Each number is 500 + 50 x the weight over its row's rms, rounded and kept within 0 to 999. Layers, rows and columns count from 0. Numbers have three digits each. The size before them is the row's rms in percent of the matrix's.

# q: layer 5 attention query, 448x448, rms 0.0474, rows 8-11,72-74,136-138,200-202,263-266,327-330,391-394, columns 0-223
# k: layer 5 attention key, 64x448, rms 0.0421, rows 7-10, columns 0-223
q263 081:568511572524510491477528454565496536368395596499444526480497647467474570462519452546446457516464494538587481497539621449510524449499506579497535534509492435462516530581538493549457632466466560435435514469530608510494442404597424483409520574452481427502525524539382509537473573628506389421636600453476522546497553521424552514564507466507481392555454577471568434469498546493394501557488498525427538381446525520500516593438482487523482573516374594503451591475507495572469392497442496557545467403505515452446487563500519433558481535452509565430481498422570521418471451529448480491569537515586475455460542552511503473481472583524567431583455535425457546474453496516457509468538
q327 086:464613478498462588506501483489522509521480498487448598462473488349480500534490421470416546521455537443556458516479456428534569516460589417642562545403576604450459554521459446502533447416533461549465502503455486467504497459592541488528446506520515478508467409544454516541445605491458503503499458489449470542448462472494507529498449482406490522437504526476458497580473445427519502487498554534481509508529508487535383502447504476517564461474525374446582410556479498443492396422483519519497499501480420584493479559507579487379477383575603457428465514525487594475557559473576515518508479516562528459589452510559439447542570419574465501501548594499447482508533452411456494514482
q391 077:521486481571428480501528445538573569541415500470485535521554491549437541493507488594508481440483442428472474515449507482366553507523547474482471507526545531534379370494492511507578545589475494511483476408416566505466557544519499500497521414512523474608490533500531462536509570456493522525492491449518546524476503512491556530480483566503473450503436444318450460514449523536517392515508480472444340554405494531510511661428584515497524539572516462522523509568483572512518458442459447457454506422499389524443512490417517397593504475494537507492586561450467546417441537567459565595539426558534426446397557548475401473460497585508484458469531484446523523511549522569401585545593
k7 077:477537350456482501483488461530436484614521534439496511575536487550447530494462420440492324491515548574515553534515502511514533511525601412549522446497405583510451449606503500462453499522568559493523453554487493467466430401571528517476500550532541461478505500505557573528506477465521504539499491461507496590436482460567562509437474451528558512448534536460523510487483560444455463452477474572459475546432562590535488502548428568534582535488559456522551557471551551448510430521488478559506447545480407493579526481539544335508468466458492528486529540476471477523479437545546533629541516529494505542517547458486587481542500437433527401457471551526447453505479478446437489430508
q8 115:521497533560477434501501432495489463487388549488535430423513529603566360394424511550539519514491517527441493439437511470369592533541471573438488482517506406486489517475472480466463442463416424404564529439524500445488538586570541457523526469466552511487496499374517443515436415482528494484539414525577501474455450515478528607522541501558502503457485478534422480489506529540508534571579526530550557576473445561585510556472475472493501517580506482510426610580434546568495487468535453511524541471522520540546446501480477609510493434506465468551602442426491572385497453563475498521406506554527436506476459470596391522480666636542536526483503530522551494549464483467508499507524
q72 100:536534519511579560429481461525461582533500498430500562424556448494520463496453603448535582449498533586511582477478523488494519529579456602478416438470524422485633537443453494522484507449492508457491453439476464406446521472528486457483536515451431508508588514469540561471550547487534432440476411489558528439479495556440564572509453502493497449435500508557407499604586467629443491521502520516496515459511481600558590564457416540503496535532461503522429558542505506548539521470472504505585512503484561480470544474539479545499522430499663438515504511493466489486554498530509480600522502532506470469487539500498428586474536492454593470462569420456463494503471552438572473455443
q136 085:485511528573533449606639503460552409466409416417526445473507430462492541447491492500530513471653521448423429409470489480554559555504525498445500480533632413563394528485473479443546454526595551537452492530523486520450544520556549565546555469420538575391525504519564506517458467447460542495541483532422484415610540584359481473514571520493555494364505381526500484541421495515504532581465540551515519491467425431568551474424555426443474490500474486489441519501521545492551478555561505459538485477471499501562462440572430505492493476543567386559554491470540455467539561420459534438465568479516512550468542508490472497445432559547500545472524436495496525473458579528486490492493
q200 078:596431512535559460436499490514526518417528492461421505568507491540544514507448522464548534559562599524507525457487469457513490522454466459433438513483572430570534503494554496567524473514478490508433477505506484412430334490543493457428505480497331444441511513502514556465539449492487496490563442548508415492479546507501484507512533455598354479413471456469477543398639503466598548540434425556523570526469579382530400485534496503499470496596511495553537466451514507409442451603469518555464510489477490561452462545535572553470527473484514493498528447529504599504493412526527481468545449455519591499440538499472518520459473504487571515444499496490571490545517459506569406481585
q264 078:517486460558517526493553572550563528540441507438472513502448474580551542537484617500443495554563471546520491528534483476536438451499551550477508511477521528461585566501433558527373464461514531425468522546417500551433451551557425553573506496518490582461407533528443425473422402515471504479488547428536405535582510452476534583586499443504531536562500453434565498589514415570473535574487459472462355520482564556494515623478464466473490542534446622616488547513428514575495490405522479448568519470420357442491413482467541499531543445564532454498484507470524463544591501456535463478512468549516496534490558437613486559480471435509530432414546498416449489540491469560516527507437
q328 082:498469559620467484439533505562526502447552514402450549543579451592489534594541505466504534457504531560551491577346440355444605555477426598456468533589524554546406534394502560563597469484471446510569471481367467487568471492542455494540556499483446567443452495421497533504473540513443446506553425507539483541513527469520561489405532509562362475482490511488473568618462437478419607473499537524537552425495567515600407534503493491498463475415517415584434533544530573508510471623479501483519471452537515416477478522493397482537515441486504470473609541563486445534574455485586582533515496557473540565487452493544490517471467443559455476463483502523434515440536475516476514378504
q392 078:533550557565603557486564537449455509382545505402529482529478492537580470623529575465522520461494495533521427514541527488521527551577429528408325528440496469492528445540436408472453630537452455591454411489438478338507502581451509431514516434475422436528477466525544514525553596466577380496467542551444403428485513499432561493394540490557538565443469537466435537530549427455540501433502543504469455525525462572516545522556448528496511430455481518572440562531544509568501480503496468528470586471457490509530451427518623620499497516566526416416483603439529535460515415478570449453466565495509498430555522570433515522470537483516494483502589471484475443556489576478455478499470
k8 094:488574440426449455465596479614427553578594543500448484437535640493537443460467419428502498544462518507496439557431359504471377435490489472503465371570537570569521502484552527537446523497389559506575558563513470448483418508456509436574444490517516474529411500591543505495541524568520483574482497505483489472473449437602455533509427583569439509595464522455456521457493484562524513459582531495469527466550520542441536561533554494473461464493545539465508513594531509525496501450534587400473540501494558495467487524520388513617456588530471512467481564488431412564409519507554470603477542470472479441574517496482460541539507557500444488507471415547468496512545515502455536493516
q9 116:506500493510516601513497464540508493525563513479549579460577560417495471463511545520450602438462520558575535452494496529477449414581406483447411493461447531481564434541486566528433553409440559467423445529495521438484464499521433438417550517590516506506482494534443566504444526535489533466493486509536456463513449559519468523551488477514469463504477568487436553477559437544460450527615504597467449495518491605494459521573442499431421562426442538482452564474478532518552523572491472486516460589532516512470455580494578515467545511490536422428401456498493516497521524505538421563526448476469542471566479483514472567514546384387510459544552508455401510522446497525531443545463
q73 093:447401505461497520501481495537482459495519496543506517492520543558615511529529435543500484529455482458577545537481520571450403387525498520506412563506486567573537486555532524562448612462426521587421510574484424552532429463471456515485545548421493399528519501510467431548553478515577455541458481426549480480506423543545531510545430515524469469525554584408528484519599479460445475468458499470486481497522568550508541586545478524443388502524441507484535410467521551471446420502475408542506558525506458459448501500540601528537533525514394483423502515571460616465437489486530517548441517570448506526489537503423465576578460565505618413415521458412418391516537567494498475434538
q137 111:449516441526522548490483494532482535577512570544463494404533536491490506481414595554439485589443541454554552503555606551534393494612436527554426442512489490416562444499507539537521457392478557547506472455451501526517418430486489553495503520421492512484561548465510537478421472463490505524488406484570475348470518524568484530543540433508567478556481488529487448436565439459431493521460526501550453519403401430469539548549582478565568556543530469489448598476458507494516439455365504584511498478535535511497381474495436496423532422436554555438458494515417484466547486515539497568530460505530509504587487390439459520565560466428502553506545510600451557407492566466539457553550
q201 081:524451519510584511428469455480588442534448423514469489519466551477449473569548572502497493492563585545572537504525566487572481578542489575509479446545509471358468468488531448541513563459405481533520505433485508523450455436429608480518521537484456453532454550487458521575497549573574488570491445586530517414413491506454564436438565512539530446457461478475394575548482467412496497466554437456366506542482507416559477579483566540461367468455462506412427498494577434606594546457446458471561467591466556487426496506474565459476554509526546548536512517459437535552464447546469464530561492556463552452652530663493471578520536426548483480451470518438501468483443455533443478525522
q265 093:515579468614560611425635354507547487510476530440422529430520525547525471503473598539421618551449543500522434443439590566497589469519511460450451431533567549514502488553476480468408536428527591480542460541499591493505528513489517558465588498486479592453500474487468535489422471564527469456534483538510436459543525514529424550546461400532515499551494530470465448412578507506421562563426483480440503648482527461500446602453594487550515550555456461434513623521504506507505494463436501516554493523602509542468468511511472476460599494502496499503519426527507509493452488540540446585584403569587429542549493474562446483518552565531572510507477503490417530456393476544525462405523
q329 082:396475561469561530535434444524546532534475463554427660548458539528472476486406462547483525578531548538508468469523570566482521431507519529562457514565413571530485566558543482505416508431552495600462402517401483375467532448476527541565432536525505496594427513466448540491479452529494404587445488493526519442429542531591514510546619510549463469599478529428454496437566555452495587544409611508560484500467406575510520558388512470384414501564629439443445591498503434436446479481438563621535529512427503501505453562576613514502460505411497549569509476515471536486451477467556485474494439597483543560418501428614461555558479439409487479482438564406507557480562484415567604536497
q393 088:405566577537520501446467480490514524570404457425531480541540485488447547395468542549556455583471551469510471399405519527532528472562554537531420423583481542497468368445533534539539447378560455514474518551429524470474462472531474574499500535385515452557500551538482402473526489493510541577522433427493569486496511544556500467495569559539453493574510411456408435440496441518566499490431562457575430528434447465470509527469603607466471492523590451493443490517456523477407471408489517507521441511506404529499527458568440496509516559459510453508565494485443511361522482520498469503513470464501424503509559421485495481581557556450518483491510414416513545476560491508520536483540
k9 092:474441416440488416489489471490493526483503497457534547447433607595538508408535504418541446507475469508488525517477507487579460510443505576485450545423522417576540561507446507524512585539431483547536608492454475482547554491434494444513502555576424540588402477414484595449426508536527586491573497524457444513443551488458479445463475478473438510395514455492433481544534461525549449448488594526440608530474491487531508535591470547519554440534485560560479545474442507446526545512399470496501420527426470483521486581538503464533463466601472552501463489544527527526499560435550433484445463535438528479452557499656522451528546433504485504523505612570471486446546440407549480505408
q10 120:473468476464527510575437505460560515461585592503432534492511480524506595573428485490482427539492571432441560515607550532505480605483433525586484482459545518446421454531474574516501451524544577439514517432517596495502553494510491555507464486434450374515510482511537467474545557443477519542446469499506588549505451485494529487532522579490522590568523452484536464495501506467479429479452426480542489508583620423504469490594495557515483477431545496485532455470548529411391438508393482506525512501460525567543536496484574502550474493481445551418482530523531473470464532467480576521460541485487538515478462443424552440564491433542513575542511539505477493440542489404451478484525
q74 128:389479516468443475500469524505494504459567535591519461599505431432503512508442486505498402506495510429510514531468453565585525491420567426554517516507562495546405504546515542434535522621539520482466483481612514502461486446536473564493419475500447491570429553667539411535487517506480536554443568460472491535485559505472461501544566633456444470520496521520559469484463491425512485465485502507527483463551576504403444505619546494504501498419537517339598436442520470462453483489503516422445508548440502497520443463506476391471412502465446514438480497441470526515418409486489552457455538453507536577574474455488588412563449466512395553474444631561576502442562496498435504599549
q138 097:422583495454470503481443480490512489408497572516474459470481482521460532517495495492506580489515544325537553575535423524570524491449486444501489434527541505529388538624581489496491553534581525444521543467578578415494462580525512512448469414411522436517544525568586519563429508483441494445536480541515478508506483469456545470527494576463572453514455485485533516554420485508520521515471501542489525366546530485592525435526479559506537589488499464457545470506616533464483458508592510394452527449454427521509516520457490495546527534613476582494440508486527433453533582399482451524386451459529527539443475506475494544478549457532430579474472514567557508505484514588525484522511
q202 084:471540565485536508470513523484457523337495547491416421541507541548482452542493450579430485562433471449501489457542500436448657508434462419454584474526376587503519486534588471551515436480500415507463529430509462485521511588628420428517484522464528455459464666519495479443462455477559520515464487387517548533486588440511513514517544511485429475462533507495546511437478497455439554504486594515532610399580500494563521471476464570506577530413524510581460471503513512370465475523518592459488432462491469489508533559609497510433468517535534515551426575507519477483582448458494490423510425465610517466568456495491628481465472549457487553497551505505534519464500494526545496452491
q266 081:388515503417414463530416547479474589444526514562501457571494541487522532462499451530547439487461397420440500555527569419559540595519441483569525475463426398453424440476562543504612510558472490510540570435529476471413512511469503401432407581470535437527575537521507464526613584388487580523530558394487527586541506499493533491447466557479509458476500501546547477536441535542423513462479574544610488459540512461494517478552516484487496557519524513487518414490533488452574498550474524461465486419455558616504496475562455491532420569448481530492488483431480388480619554493470466478486524455551502520356504457454465543471428560488468540479507508593545491478543585490446489545497
q330 077:555511452550485489519446480541558439519460590556500467491473451480439429437505487516547461494408482413510479607442415351427446560510549398412469538450549531515524514465481478492541616555525500415521585547478558521476437536581441441538439556468467485484441467521558417512528551484495418633596515528515488432505427510559542586478351501512427497486494511517536608539496603546428401543467380533450431511537666520520498455504426504517539478443476514546607432475556466452526528424490511425492404472532557536491440509493429490499590517501450526485457539511481510578474433493513491443462574520455542447584417521488453549512559583546521527449445421570503481555541389520439467574570
q394 089:418507441485420428490504484539521422534523497559516587532483497451382399553460498582498533495543504462504552466539469553491541554523523554544666500543464645511500510468583568482520493513561533505467458384499509514467568526476478517536474520555468462476510563557468531609496495466502580483581473499402436535496531495518464569585521497550528532544481498528517539507482607511405462439500444578470551454527486469503479462498459473561523548445391476433581543492506493438588467511494509447502494506599559558444470583454463449550468473443481578493383436485499452541486379500492465570487520531544584562459460439582400502500372440413485528448455511567496520489525406466436539485546
k10 096:569432515542523545446469512467551617451377478499610508551525459482453538576448538460546454449525493549476485487494544439432525547505572494517588573501581468443509521490486588526511459492449480469481501477538513486540597544437433365556565440482513599520505525499463499452485564472494461481531503555481560549499464607541442396545374475462406545554502505496450393515502619538469533575530499459448485504397446564499475550427483467563506519443523540479410611370442431513470543530470502554547540516508501472438529562505396458510498469438549471555494463561584494596484554532601527476535464478546468508474499551562463583535527519505570515556473481425541467479575579420522525434535
q11 099:591489488540509373509435453416435499484367516556489491479468504457553422499591483495544483515542533512542491437447495416526477457548555469571464516436543428453432550392544439395512561445477407567494416429540519521475478538497522397495527520521484552548472459485486468560493398564538586508467538545587515550562521504556525408496425468548582348459467489438489419591461458478551614505522401513429547593479462502566514558515505496530633442574465613568447529556500548478506493435503501537544562512497581546479551482545514488499583453543473465662454441475500481425462471461527609428522502498494461559533517454410550541446594562551531528388529523555557536498575474550486439512491